Each number is 500 + 50 x the weight over the matrix's rms, rounded and kept within 0 to 999. Layers, rows and columns count from 0. Numbers have three digits each.

# q: layer 4 attention query, 320x320, rms 0.119, rows 28-39,91-103,155-167,219-231,283-295, columns 160-239
# k: layer 4 attention key, 64x320, rms 0.119, rows 27-38, columns 160-239
q91:486540392518481545427429496374434402511525561553468498534442504422522514553477397498513569549533531424473463558519499463514498381482524499462536517493508435520524545499518465511419451584536523477603452490596521490607554459513512523486443523
q155:473589514480557476499492485570486498526587506468467589482490517481536511511442525403487551439449512518569491508559536524480590578511508491489484596536507494488521550468514483525406502526448561418443442585558410510551521515447494499434460501
q219:479399480485502425498558490477507490553499544460544534472451531378572501522500458583491555481544487476471590477544523491548486502554483502591513471438568494471489443433465538526493469445435585428476492468486538462524492520451491533499401491
q283:528331402517486510464466374465483449586584514331502564494534483459537401520434615544471583475454478691397518511509568532493596406455500412502561438478439460520605448646538461447559564584462634508506379547500466514491485518536466505416528519
k27:545477468469438489498435489561565451423459527547620411567505490539499577567454429552552447522537467509512540503510558483541504587554534520460585413539480555546458536436561544544473508469461499379616465533512495538461570508529464527501473505
q28:410480566597573561413534490415538458462536511492571497518501470530422529495454389510502398527523496524440557489496539502500445413560518520547377411545573521502569429460576483580488461514523465487412484624424503432515450567397477488493562537
q92:673439526496483538592568420448526547421465574561605577516516573512563477483572446654546539524496482656590515459538477555566515552551544505566465545488458591518558440557522437677475392499491571485488518334546540484575584581447453394528431509
q156:453579500489504542532496421519473494458584541458487557508440497444485483505538552555482473583436465447506570519504544516422502499480537562513483444539611496533504484654475509548439587425575524474547399500500499481387448476483530498482451545
q220:404511407437396550626454509564514483563522468528538532475453487468424511554441542616499510468511545706544503487382450534605449563515493514534498561446358479509570493612544590507492486460442609445620450466536460463597505471546431417571371555
q284:372462536449559450440439415450476495491636493438502503472574538505528498455562470511598574535541417486611546546518498486464502506445521477474425539510566548495566567530528501553490485523600441444497499468534488579474453441459415510467494573
k28:586536463549499429510467526513550507476440500416607594616598360525503642551522571520452562501453454609541497516518547419543454513403441580512546617353506615521479471542370536454508498541445444503424502462384564539453540461456570380536455381
q29:415537475561545536486549543611473511521542407446472475578474491478493499512461497565572421527428385521492529431489417418436478497506486532471473576499547446448539520466594627453485520507571502458532472591580497510469514521454486478491526486
q93:450487390495535469472423594533590450512395426530532424384438552472466517394644607419561518543525428493541513540518443457469504413485522397495468486592522439514524526561389478333535544417484434483469532443600368527435527489489532614478542460
q157:416548477483529543520530612545581496562430449463534468507522477409453507514464454445558352518478417462348511390518448499454472415501573479562559473525504480545409445499500575461428500554518451523468496501456502504505487518461529573486521548
q221:449527518472590488550455568482460437454493483502520443482554426506455542508529518522514377483549487516509568484477599489550485514499436478491571544642503492496452481441536483483547523557487447476463459434500552546540560497465450504486577442
q285:488519422420505438455497512509515473550457488502551354371581498459438478538453483600443607480501445453533600534548444512551498541498628528572471553503549404410410517461627435504548432501464602551511490615535652461422616449462483566481412619
k29:547597467544580557478498452358461501498450570553545494525441462541601507531527465513518477457554515581574449389492577451574587518473411479516460451545501603445593508527392446457468521463434385485485427482485379524523523428486467477488532402
q30:421484475537470512527510500603538561464509480502473563602449508517534493596492531572574522433528542574559621502464475495465476480483454473506529565421523500561522507499430483418519526520593348461488527484557445490535404528500432431440496517
q94:403617545469572498524446441531469381570465464476531435467497507534538471463374428545548440488435428532436545465500401420373486490520541417461425508518528550406578502437517508480471562520526493536552521511371519492408456517501441406527473537
q158:490520488508493481455502562419493503395480472437519496486461604535486510558422509467550409560473455480536567451518550484438541450458470475536482550558501469564514468497452514562532547563496471484399535502476449566484447491431580439551533476
q222:464522486566625514430497521435553504475487531547421420415546486476486495501446383450567489555532561472397583495489466346329555422452484526407526502610463494663460565556431420445442427521585464453448513522484524446670463479509439501479555614
q286:476544504486593520497451585547454482529432543420518477404633484457493537416394568339474486460386564539460576493574541546423523563571514547461477503460455530533422543435548513520532538469553417505469527520475431432484434615402494444468520477
k30:496494544461616539528485523478602527407480465449493496495580439457506476536468415539570357557494538495376499517546428509390442455462628495516566602536497503506547490664458541387511482612478530504523527479408585452445478425476440575459539570
q31:457617513363467484600530407513486579541523563471534475511407521520502520416621461512525599447481430495541546547543544553479492521528460457432501534378477489455461505503410563376533558387461485559446493465637513634555533527453473493544530387
q95:458484463544528547536514555480518510505568540528496408507504559561465426506481451467573405507488462571516527470486578452496489493485434524446483452458528470497484601571500519494427458530329476515483555462453601434551539542512517419473457523
q159:495518567446437516517428544483457501527498480453505546526490510545449538374505486527382519484454499533469511526505489510510595494521448434547555497554475522551484582419444577503522567483481518482579377506474520522538572477526606509477471489
q223:487473664529463520512480483576446521426494454454490570547464466487497511455555502528524517464438439504511558564514494487479477501500539491518516430438497481456530459507435460487506450475459503526531421456528514553463451465470615569465537489
q287:600522407467532480461511560576505488494498510540467574557428481508474464478509512518490503512452465534504433471571500581479491503502474443494520542512489412589458582477471531597496432499424416536510568538531468453538508503440460603481484450
k31:467495406489541529453473449587468560486541536516452490382488456493458521539559565497604383504576604518454478473477555364459414540496430432465468485550532513449377468534454489475530504599437472532506506429493545392530387488533461453473376504
q32:575389587457532516474575533398473511596465534513439525514518506432498547470552582504541496500452468465467519526472439484538501459523513561473564471383613496554536547525572449538498548482420517535496532519495388518502504577532468481555540440
q96:464372436606476505479515500507540541451541465534456496509423462552393489476544576463535459551498519536453578530485514483395490485483510509513511408489514469533502503469492506517514425548483519512507484427446516437548459487456560575538508432
q160:454539461570493478555437436529542485458550523496494522460408422585512484393458502470472437472483548463475434546456528492501459515529493511525569442518601505468442504408517605494514453528564505544518556539451430425497477388511534557494448522
q224:484537390482519489565469524516531523516491495513491517383470471556484492533527482480453509443533540429523486451477455502535520422546493551496525481501552496464431554424501450523541532515453460467444522519488488441540533442573511479491541441
q288:541431449523521587494483380419490453491585612494404540424537448507438449435480633402524514509602501560464399563436442502459524493499502508592428382456427553508545569566504597607542461465467536473652548536390559434513452507654434528547456486
k32:455434582542504445579481533485484499484494430511489441495554410563484463551453490505541443465400605461526490492474506522542532543491527449479574496500488509468481546585551521539516464479513482494472495470474483532503546569415441458499449535
q33:470483471556434440499481504499523473445482558496489504501406489510491475479489533483492461495544466530479529453458525474515441473412492531524497560564478494527473479505511520473444458480475493500492552483534534496469547461427511553515498513
q97:511439526500480498549507414450506482470488499429509573471564498500477483490455542522440505436515526526524471525482518518560501528463539507505504506546506495552460502447493440531426561510534479495467514515533499500428511435484501484440512475
q161:532548525474478462506506452525495494469457539470486521494489463531564464466509521497585491417416508441534517524471526470472448445481531464581458525484529451465529531414555487429494417520532417487455590536541526455491516572475500573468429510
q225:481492541538491504461523483473520498512575504476509506436550557531566498487498472486476527501469503538482414492518533490525446525502567475467528462580437492441522446528537522464487546489510546511570472446505526510498469526464522464506549490
q289:573419542453522503417546411506497497399488538412520532538488479480571536566541481446640574505577507474492542589503504591500552452530526511383463421408430340596561491597492500447429476556610638538536499551577549498400506549561471534498567484
k33:487422447462497546480502527459505495470403539510500568504528529487526490501500479505524460520547480466511570495507443474483510471575467459552491419481511492510561514519508484574506498447462508482511514481461500483454512518560441495452571478
q34:594464567483507540460549533504487469542394504518535451446492468484528527466503539529566666428478483496488479534499502457462513442495489487542460511445489472528558539515529455497502508503460507516579449542494525494544451545494508517486505539
q98:475572516459462459496510459455530469556498546546506500481554513439536494484520535472440479546470533456471508480492555479543463450533483499559434460474554465536442455528435566546475526465436515517519438583527544429504542476520534465550463552
q162:506418652444544591460451553466520489465508525508535485425562492490551475596536466512510411541470380536501573489549481539527517451567431469441471586492535503490505473459566455495496551500592494569493499537558563491465492541493498491509622431
q226:526468519505514492524462513502448463463510496569512470483456456503559486503600499505525460579518433544532512534492499455390509567523507437438501545504405482528540489503488516441476573499495525524485540558509534499545462434492485463457458548
q290:514490440653474491557534502549447587515586469468490543448528473429622482553566546633535463504419605504408397444470443493574400452511516536513561568443521470450491520537428321426461495531497550451423528511536461473501555511435529490412557474
k34:466494538547534518446445619428505494514562586478577508518507542501561496477513483518499538498499511509459525470532526496511414368501471464514530508553480515530481529516522433496504446408527470482512409522516503545614499495434437450522521459
q35:454521536467522487500527511470483535563521462508480448482556477481503505528483501469484492503506425483488483449486482521508502549520482524480509509451573499541468494520554530562621537535534476486456544482483476420486484488492501508458472484
q99:467412476483518434452561619550532495499447444492478532536475491473533509508460453538527561499456453475467548485485493506465517455460502464481501461508488534528526448555444379512609528534490494503474545556499432543427476533519464496525431459
q163:527487477480540401386418457490458422488598527513473565582560517456510513494437590541489558525477537439435476521478553491494430498523477596416440508467517523492505494518515588589528500538496558558441572517464539432470459527521486482549432418
q227:565524411514501421468506472521547502510505481531507485489456476507519459471526537494532434499516449442515513471464446549536461527507493460510475573440504547435497526554483549503482465574537488525487570497481496493537539462502482490516525440
q291:548573449554525498394456500502524432564530525544526574491600545560589510485536556443487462521465520482500432458332595455440389410408490524523482368499554428494510472471455462520538485559533504529508519518441535542487558458597461510562388429
k35:482470544500504540540488536467528519540449516457532412419459481522460499467476535462475462487479519515507506530467483542485584599469529484510499543535495475524556469502480464549532428486397492373458543502555420548480498438574507548474494433
q36:489523460460466496442537528595481549529432459460468530545412531466554486493469464518492430474508465516462459475502488486532457523532543558458541539494506441583478477544482475558532493538439513571485482456528485502521469453469510535548542516
q100:480476527540494550515515476471486555530538508455526489546531423515467483482525564428426480495525441594525412505497525553507433499495486465493498544530464486526515517625478493502415569568527526548457466446431522483536438505516502467433547526
q164:529503467487552525477556499521503498490506493624431435557467504518595464504511513543618461487506531551537397498507486488438522534463580377520569532509411462488454537457479600581501470521499497527505565538454486555480528543492473525482480507
q228:505477461492523497506467447535492520487527518490496564419375488544427541475444548451527578560506558527492406519454531496457499474534431481554450477505480592444509470472554562537491501466560437543546445495519426483482489537493501537479547487
q292:460579464483527617515500376612568503503522464593463475550493509457553527498525397519607452510520416549523574515512430558518455495441411544436459556463442332619436476443533476512461361492548523493540503449531561538586522513500605523515564511
k36:507515503476480502428606475456452490509536544457471544477523489491553510462473500518505552467467510434482512378555490510479491538521475573546492454507518601506562539464468467518508501524504510431408505485506508481455501510500506500569546497
q37:564504535564541610461523485613513537499510460546482541508495490494567526591528551520490561503444477486523515521521428511551497625515513499480559558497443478505476553482394471529554531515454493515523440522545478489485509460514464531454497461
q101:624606467408488493500605459556469523570548576509485447479556495394490521539437427516532369449505559398407510469434538534481538465468451410494523474504489618472471468511464540493481532468504490500549416481527417464412530574501547515544514530
q165:502531537440491486491534504420515471492520478544507551479394502513585458434531399526520495534438445472506529513473513514541468488549598466534496551407483489436477469468521475529448537593482526492528541564534457491522503561471596503539518581
q229:519495488521465481569512482475462502499452532414450563446440489502403506520547568493406528447482499429474513550533488532476385472527485406533502443417540497483433503561466509462448449574507510530480499486501520378481470479473571501573518463
q293:508541394460535458430542511473419356463508404529454524413409401461518565559518494588551554488432476537477491495541483623439505457478516471524501462461434511481540459522383444535523570498546425608522488390473505498625449432475435489481493464
k37:504550581415480496536460490503527492424506458574554431505498545517516483395470505558566544511548450458537551494551462497427557467482487525558468414452538537450474505509487472519459468523513506512506530533395530475475511515443492548411481469
q38:558491590520543532456510516509492467474439505529515516476533531477445468488435503544496536582451541456473521523499490488548490443551463513462421511503473498483513493509520542470499518537520533468510476490531535478496501490468476526535571468
q102:494492603499546508492478537450548476531469556446502471499497501492490544485548523448509483551522479466468523496560504489549500494523520364563570527566549507508440529451466552505521514535449461496550484567503517484554540479469559426498471497
q166:560473531551572583504480588436480449526431506534433522556581514471402504501402516519546510534536504502434506464551484458553476531524518543481451508497507494517498540485479572588528499504561496505579419513426486480501464520566500483537557462
q230:507472505442469456446550454435503479504485549538525457511557492433489481495475480493530521519483533539455528507503544471497476507534489496455553498457497512471538513514508524544541471553534546504493436476525536511542550483446485554523488532
q294:423465514437503482613408593484496478582525521492491468584533505490381528437448577526479425535431590513467430557522535467536539597505501498585559506485571567450524483489509533467502492500523496467434388524451472504519509540421545473488537470
k38:509457543478508501457483483478522531487498493508527470525486559538480576467533496398472551483520492544465438529480488511512536471541490509437521464486448470484510493499542539499500548446575506540538481528558532555524454564529540553491489556
q39:460403529437453518510506496422488634569466497572471579577471472454516499504590540466418521447484489476558526506484504485561522564526480541485485570513579487441437502446531509491480523460490439471473486568447494515499514531483505484484485553
q103:494445466533480472485541470538548478501479535510467522523474476485524452517434501483513567474413531472503517499460576401522527436494473496546488473473561550472524511498582496497385464519553535453507508409464498539507465463494503584527508447
q167:509456517441449515502550575465487506451521488519494466516523493581540523504505461488538481504493509564514507479485471510491521514477544595491496516516527534481519494516418535462355517531536517506480651601499519513540519489451483492465529495
q231:510553494436483563477441494535483493521584469423494527484456530499487438497465471497485512449497519534464427483468552540503513458466449546471540577514486527475468512544469477466489456532516464511435474511493480533491462476542497458533481517
q295:539438543473411602457586541492479535448630585492485481535423548529470368493510467505421530479555499506519471559397437462492515610489544538512469594474487493503498529577528547438449464498553475587436492532473555605599496463476579501516526533